config.yaml
d_model: 384
n_head: 6
n_kv_head: 6
init_std_o: 0.0
final_lr_fraction: 0.0
Each number is 128 + 32 x the weight over its row's rms, rounded and kept within 0 to 255. Layers, rows and columns count from 0. The size above them is the row's rms in percent of the matrix's.

# layer 6 attention output (transposed), 384x384, rms 0.12, rows 116-127, columns 0-127
size [113 106 106 115 108 104 103 100 107 106 111 105]
[[ 88 102 119 118 105  82 126 107 162 118 100 144 140  94 123  98 112 119  26 175 165 168 125 180 134  99 110 114 131 119 165 170 113 139  72 110 111 143  92 108 181 131 143 170 128 145 124  96 171 193 126 161 196  93 118 117 195 108 128 161 175 169 178 135 168 123 219 163 116 129 102 149 116 188 105  87 130 178  82 102 102 116 128 108 121 118 179 134 149 120  92  96 111 122 153  42 135 144 254 153 103 139 132  96 149 107 147 108  54 156 107 109  73  92 146 129 142 136 109 121 122 160 119 127 149 108  88 130]
 [181  74  73 164 130  77 144 113  29 135 101 153  92 113 171 142 123 148 111  91 124  96 139 119  69 139 149 104 156 108 152 186 164  93 128 205  94 135 176 100  99 134 131  99 111 173  64 107 109 112 129 210 180 166  98 128  95 118 105 133 141 131 107  23 126 167 109 158 144 109 158 153 129 123 118 148  86 109 181 116 132 155 139  89  32 147 170 118  79 148 173 155 112 138 172 129  94 119 140 111 107 130 116 113 133 126 192 116 122 156 104 101 111 177 174 167 157  94 119 148 146 137 148 112 131  77 119 139]
 [105  75 121 121 117 103  78 126  84 154 110  75 113 148 114 109  61 117 185  99 184 163 159 147 139 134 188 144  99 125 157 142  68 135 138  91 189 121 150 149 110 134  82 171  76 116 159  61  83 148 185 157  97 124 106 154 116 114  91 168 158 147 125 104 147  93  62 134 159 149  95 115 131 196 154  93  96  90  92  62 112 196 131 121 174 171 119 119 194 137 109 127 150 137 144 109 109  98 153 113 110 132 189 155 112 104 115 139 106 146  82 156 132 112 139  65  81 152 138 163 126 101 156 103 121 100 143 173]
 [122 108 166 138 119 179 162 124 130 105 154 162 189 111 182 164 180 182 103 139 124 181 141 144 122 158 138 105 143 175  89 105 119  85 101 128 173 135 171 142 119 127 132 161 111 100 175 127 120 128 123 145 150 139  90  88  34 151 123 148 162 159 122 157  73  69 129 144 139  89 103 101 120 129  80 145 129  95 170  80 111  95 111 142 124 132 133  99 105 121  80 124 136 119 126 103 122 161  62  77 122 130 100 111 113  72  88 158 126 150 161 187 159 102  68 122 187 150 160 166 143  96 156 136 152 132 157 142]
 [148 144 162 130 138  98  49 107 137  86 126  98 108 110 157 141 101 107  88 149 137 111 121 144  71 112 103  93 130 134 167 158 124 152  74 117  90 175  79  73 181 172 143 143 155 112 126 192 120 168 133 151 116 120 124 146 158  90 124 125 160 170 135 157 109 146 110 189  74 100 132 102 166  87 125 140 137 117 174 147 172 116 179 188 105 130 124 166 157 128 122 131  99 133  99  97 135 102 131  98 170 174 162  47 127 146 177 147 130 172 102  84 147 106 192 130 153 104 123 144 143 118  83 109  98 137 139 126]
 [ 97  92 107  67 123 102 196 200 171 142 177 142 100 136 155 116 168  90 140 145 100 102 152 167 168 107  97 117 142 126 134 175  74  96 125 159 145 110 121 107  81 157 118 109 171  77 161 102 125 170 107 158 157 151 152 187 121 175 177 138 164 110 196 128 127 113 104 130 181 129 129 132 143 166  97 137 113 112 148  49 125 111  72 201 135 102  90 159 165 112  96 159 143 116 105 169 134 135 231 131 116 148 141 112 151 137 116 137 163 132 146 142 132 150 153 176 108 152  80 124 115 170 133  92 149 121 164 116]
 [123 131  91 149 141  84 155 133 143 101 113 106 159 101 138 146 192 156 177 146  84 147  80 102  78 102 137 125 190 127  78 118  94 133 165 151 206 149 146 165 149 155 107 137 117 130  83 113 165  42 110 104 110 119  93 116 123  84 122 142 170 162 148 114 135 166 130 118 138 161 115 112 122 117  50 160  79 152 101 172 120 169 116 187  93 113 146 122  55 110 196 153 123 173 151 138 110 154 130 109 148 102 102  85 116 202  82 146 165 107 125 106 148 170 113 118 126  87 137 128  90 173 139 108 131 120 117  92]
 [ 98 119 121  57 131 143  88 116 192 124 117  90 119  76 141  96 112 122 133 126 140 188 120 102 123  71 124 212 143 138 103 109 128 120 116 148 108 121 120 135  66 120 132 134  92 163 121  61 144 111 173 114 112 127 160 192 113 122 170 171 145 129 108 170 145 134 111 170 141 107 144 152 150 106 122 128 126  29 123 124  76 157 109  92 116 123 102 161 146 204 151 120 128 177 110 122 142 214 159 133 157 141 104 147 102 100  89 137 191 133 114 115  99 107 156  95 120 120 104 155 164 106 188 124 159 107 183 168]
 [106 163 121  66 131 184 119 102 118 105  78 139 165 122 106 132 127 126  93 137 145 132 136 107 101  90 135  64 125 101 101  77 210 177  82 170 105 111  94 160 140 161 118  77 177 166 160  70 112 137 118  97 117 131 101 117 122 142 139 139 190 117 112 150 143 169 104  94 179 140 100 140  82 135 131 181  98 147 100 115 170 117 107 158  80 162  91 209  91 124 153 106 147 147  69 101 181 125  87 105 116 101  88 141 120 101 186 134 120 129 171 126 121  74 141 143 163 113 151 106  63 107 161  98 135 114 112 114]
 [173  75 123 163  84 159 179 138 118  81 129 107 131 145 113 103 114 171 162 143 109 159 150 104  82 138 119 137 115 105 163 208  96 139 155 102 116  66  83  80 163 121 113 113 175 133 144 158  86  85 106 126  98 104 109  52 111 122  90 131 164 127 186 136 145 133 128 111  95 115 169 102  93 164 108 118 134 104 130 205 163 127 164 174 100 154 140 169 130 144 160 127  66 186 117 152 133 138  82 131 158 154 167 142  91 131 149 143  96 125  73 178 128 148 120  84 121  94  81 139 131 118 126 131 102 118  98  93]
 [129  96  69 233  95 143 148 163 119 154 123 133 132 106 136 144 131  82 134  62 102 175  91 162  87 118 129 194 110 120 120 113 159  87 139 133 114 148 119  75 194 117 137 148 136 113 121 105 158 120  69 127 169 115 115 182 130 150 119 118 100  87  90  70 116 135  76 194 108 123 187  86 148 127 151  89 134  80 123  44 139 133 140 133 176 134 110 148 127 135  86 145 121 111 151 108 120 106 151 153  51 140 159  98 142  95 106 120 143 115 107 148 121  73 118 104 145 121  34 112 144 121  71 122 102  77 162 125]
 [159 155 135  84 144 148 203 150  91  80 124 154 160 136 163 132 133 110 199 113 105  96 197 123 144  97 171 152 133 143 130 105 115 136 112 143 158 166 158 149 128 145 113 127 110 168 122 137 116 124  59 147 171 107 114 133 183 158  99 137 135 127 140 124 134 179 123 161 143 169  89 100  99 104 157 132 149 137 116 157 120 166 150 167 195  69 122  60 145 140 116 113 163 107  94 132 198 129 217 139 119 125 124  89  95 118  91 176 145 109 101 135 128 116 176 118 117 115 178 124 150 127 156 164 127  64  95 176]]
# layer 6 attention value, 384x384, rms 0.138, rows 117-127, columns 0-127
size [103 113 117 117 105 107 101 108 109 117 107]
[[111 111 125 147 105  74 132 122  80 156  95 153 100 104 151 133 138 101  99 156 163 121 144  93  84 153 132 146 123 137 118 174  91 119 147 147 143 122 141  91  95 127 119 144  82 125  55  97 100 108 123 150 116 161  86  94  62 152 101 105 152  77  75  79  91 132  61 116 126 146 156 189 126 149  86 139 161 143 106  79 131 113 119 109  60 156 118 127 130 123 107 139  76 158  94 139 159  96 162 148 143 167 165  70 168 169 159 113 133  74 103  90 110 182 120 155 126 154 132 163 191  86 122 125 135 164 155 139]
 [131  75 162 109 118  78  93 149 111 150 165 132  77 109 179 154  95 164 126 125 139 126 140 195 111 129 213 143 115  79 141 128 113  62 141 112 149  93 124 157  96 158 124 121 129 140 129  84  88 170 150 163 119 166 187 152  80 123 119 157 107 118  69 101 129  79 126 144 122 122 143 121 152 152 181  89  54  81  88 109 185  75  80  72 113 131 128 100 137 118  45 144 107 155 165 111 130 130 148 181 156 140 139 101 128 135 145 105 186 125 167 106 116 133  89 115  68 195 129  98 142 144 119 116 134 155 208 134]
 [147  94 133 104 105 154 109  97 141 112 162 134 140 120  98  98 133 173 106 124  82 125 189 125 124 123 141 145 183 128  68  84 108 127  52 179  95  87 123 178  97 131  83 125 182 170 113 139 142 127 112 130 152 121 120  92 100 147 187 149 103  96  76 166  99  75 154 155 178 100 166 135 138 148  54  97  93 141 236 175 116 116 119 121  96 154 151 137  82 133  69 153 138 180 145  99 199 150  71  86 109 123 182  91 126  81 130  92  63 106 166 129  98 109 109 149 140 129 174 128 103 182 162 151 157  90 178 106]
 [117 129 204 148 141 111  88 153 105 148 107 139 131 138 138 152 152 137 109 191 112 133 146  77  96 110 117 143 142 114 207 104 146 111 161 121 169 152 116 126 149 120  98  52 138 125  91 149 159 105 120 141 151 137  90  76 205 139  57 169 113 152 165 104 114  91  80 152  83 102 136  77 202 111 151 113  98 124 184 163 118  86 184 116 142 125 110 117 137  85 133 133 141 119 120 144 183 103 105  77 153  61 142  85 154 138 160 141 112 163  89  95 124 124  78 157 160 136 162  94 106  89  78  74 133 178 129 105]
 [106  80 128  85 111  86  93 144 194  93 154 164 159  73 142  91 142 193 105 133 116 110 169 179 162 145  95 143 181 146 155 106 122  80  92 122 103 121 148 103 112 104 146 114 120 140 120  87  84 118 216  96 168 167 162  85 143 124 120 156 145  74 107 152 154 114 150 136 106 148 145 125 114 132  90 120 137 149 150 112 104 197  93 112 124  70 113 103 126 141 175 100 179  62 106 150 134 169 126 109  98 118  84 123 141 112 118 153  80 130 133 154 116 195 123 106  97 114 108 172 126 149 107 101 119 175 145 135]
 [ 82 164 131  98 127 199 165 185  52  85 131  79 142  75 185 187 160 141 102 106 148 136 143 116 122 129  93 107 119 134 156 140 105 131 180 177 132  99  50 118 101  75  86  94 175 156 108 116 138 163 152 124 144 128 157 149  97 115 145 132 188  88 117 184 195 136 131 133  95 113 152 115 180 134 181 135 114 157 121 130 111 116 108 151 157 156 110 120 190 108 142  60 145 128 113 137 152  79 117  94 110 150 147 142 154  73  85 162 138 160 170  87 135 179 147 147 127 123 149 197 141  99 145 144 172 115 192 120]
 [136 135 135  84 136 154 127  73 123 106 123 120 112 113 159 129 116 118  91 154 135 105 212  75 100 125 164 158  89 165 124 113  91  50  89 125 150 126  77 231  75 110 117  55 165  88 185  78  85 141 142 125 120 161 159 113 135 106 129 158 103 100 106 176 130 160  83 110 136 133 175 119 123  72 187 164 146 118 171 127 148 146 156 115 149 111 127 104 124 125 120  73 191 155 127 121 160 119  93 116 137 103 126 169 178  94  94  72 137  77 163 130  86 133 157 105  99 156 109 131 165 164 144  87 113 162 179  93]
 [ 82 132 192 124  97 175 115  92 141 126  99 187 207  53 122 144 128 130 147 137  75 146 176 112 110 167 120 100 166 145  98 113 176 127 137 180 125 127 103 170  90 133 125 146 136 127 167 125 162  99  98  89 155  55 168 123 132 146 124 137  87 134 107 122 129 149 109 112 175 146  97 103 116 123  95 166  93 156 162 115 107  93  75 159 121 137 115 140  78 172 139 119 143 164 120 158 152  47 147  75 141 136 120  86 134 131  91 135 127 154 132 164 186  98 126 148 125 104 160 148  66  80 153  89  89 112 187 140]
 [ 94 130 137 159  82 106 178  81 154 138 163 137 112 166 172 111 130 129 128 131  96 223 114  90 110 172 113  73 144 163 147 131 123 116 131 111 135  94  92 139 160 141 135 154 167 123 112 110 161 155  74 116 147 129 163 121 113  73 155  92 144 130 124 142 208 135  90 132  61 117  95 111  94 220 156  78 208  85 121 173 150 111 130 156  36 164 158  89  91 100 102 189 107 133  66  78 109 110  88 104 153 102 139 147 131 100 157  92 135  98 141 143  86  90 103 115  65  87 126 144 149 103 106 148 100 128 100 144]
 [147 142 107 151 139 114 107 113 133 125 160 104 167  75 146 143  57 151  99 168  81 118 126 150  85  47 175 124 152 145 161  86 140  76 102 126 106 188 131 135 136 157 158 186 110 150  87 173 136 112  78 123 136 128 119 158 165 142 113 168 119 140  99 113 119 129 126 103 125 145 145  86 168 160 101 134 101 123 126  96 117 126 140 116 188 134 126 116 102 135  87 201 142  46 111 186 143 114 174 208 161  85 191  82 116 163 157  80 199 160 149 147 140  82 102 178 183 149 103 115 143 149 141 136 126 138 115 135]
 [112 148 126 115 130 144 150 127  89  92 127 121 216 151 170 107  92 125 116 130 213 108 154 130 100  43 135 154 117 138 171 133  93  92 125  98 170  99  99 160 141 181 131 110 111 132 151 111 180 194 155 142 160 152 121  97 145 150 138 195  91 101 161 145 116 180 184 125  70 168 150 176  95 142 143 177 167  99 127  57 119 158 141 167 128 139 136  81 142  87  68  88 176  81 121 122 203 136 160 157 140 149 152  94 102 101 123 171 150  66 122  96  83 121  97 130 118 191 128 128 138 110 171 136 131  92  79  78]]
# layer 6 attention query, 384x384, rms 0.0697, rows 128, columns 0-127
size [ 81]
[[157 103 109 101 131 169 121 109 143 116 140 100 174 137  90  98  88 160 125 149 144  89 154 137  57 132 181 146 156 139 100 155 111 139 110  87 137  84 106 125 157  80 122 129 194 138 124 169 134 105 138 130  80 140 160 165 147 140  39 153 178 107 110 170 115 176 169 224 102  84  59 119 136  98 128 105 132 107  51 106 111 162 156 120 177 107 164 142 106 168 196  94 146 137 107 139 189  75 139 127 126 159  82 121 143 123 136  78 146 113 141 127 125  85 128 134 103 142 113 167 111 106 167 121 110 157 107 150]]
# layer 6 attention key, 384x384, rms 0.0677, rows 128, columns 0-127
size [ 97]
[[ 84  99 188 108 114 155 113 101 159 194 119 103 126  89 123 132 139 133 124 142 111 146  92 125 141  79  64 198 144  78 128 167 115  91 145 139 129 123  89 149 138 130 129 198 102  94 157  98 146 111  79 104 169 143 171  95 113  98 142  94 119  72 173  60 133 154 117  95 101 137 167 112 145 135 114  58  94 116 126 128 171 138 121 142  91 162 118 216  76 100 132 136 128  90 107 139  83  99 160 101 165 171 110 157 126  85 150 101 124 100 101 107  72  95 148 117 126 113 181 157 100 143 127 100 153 121 109 131]]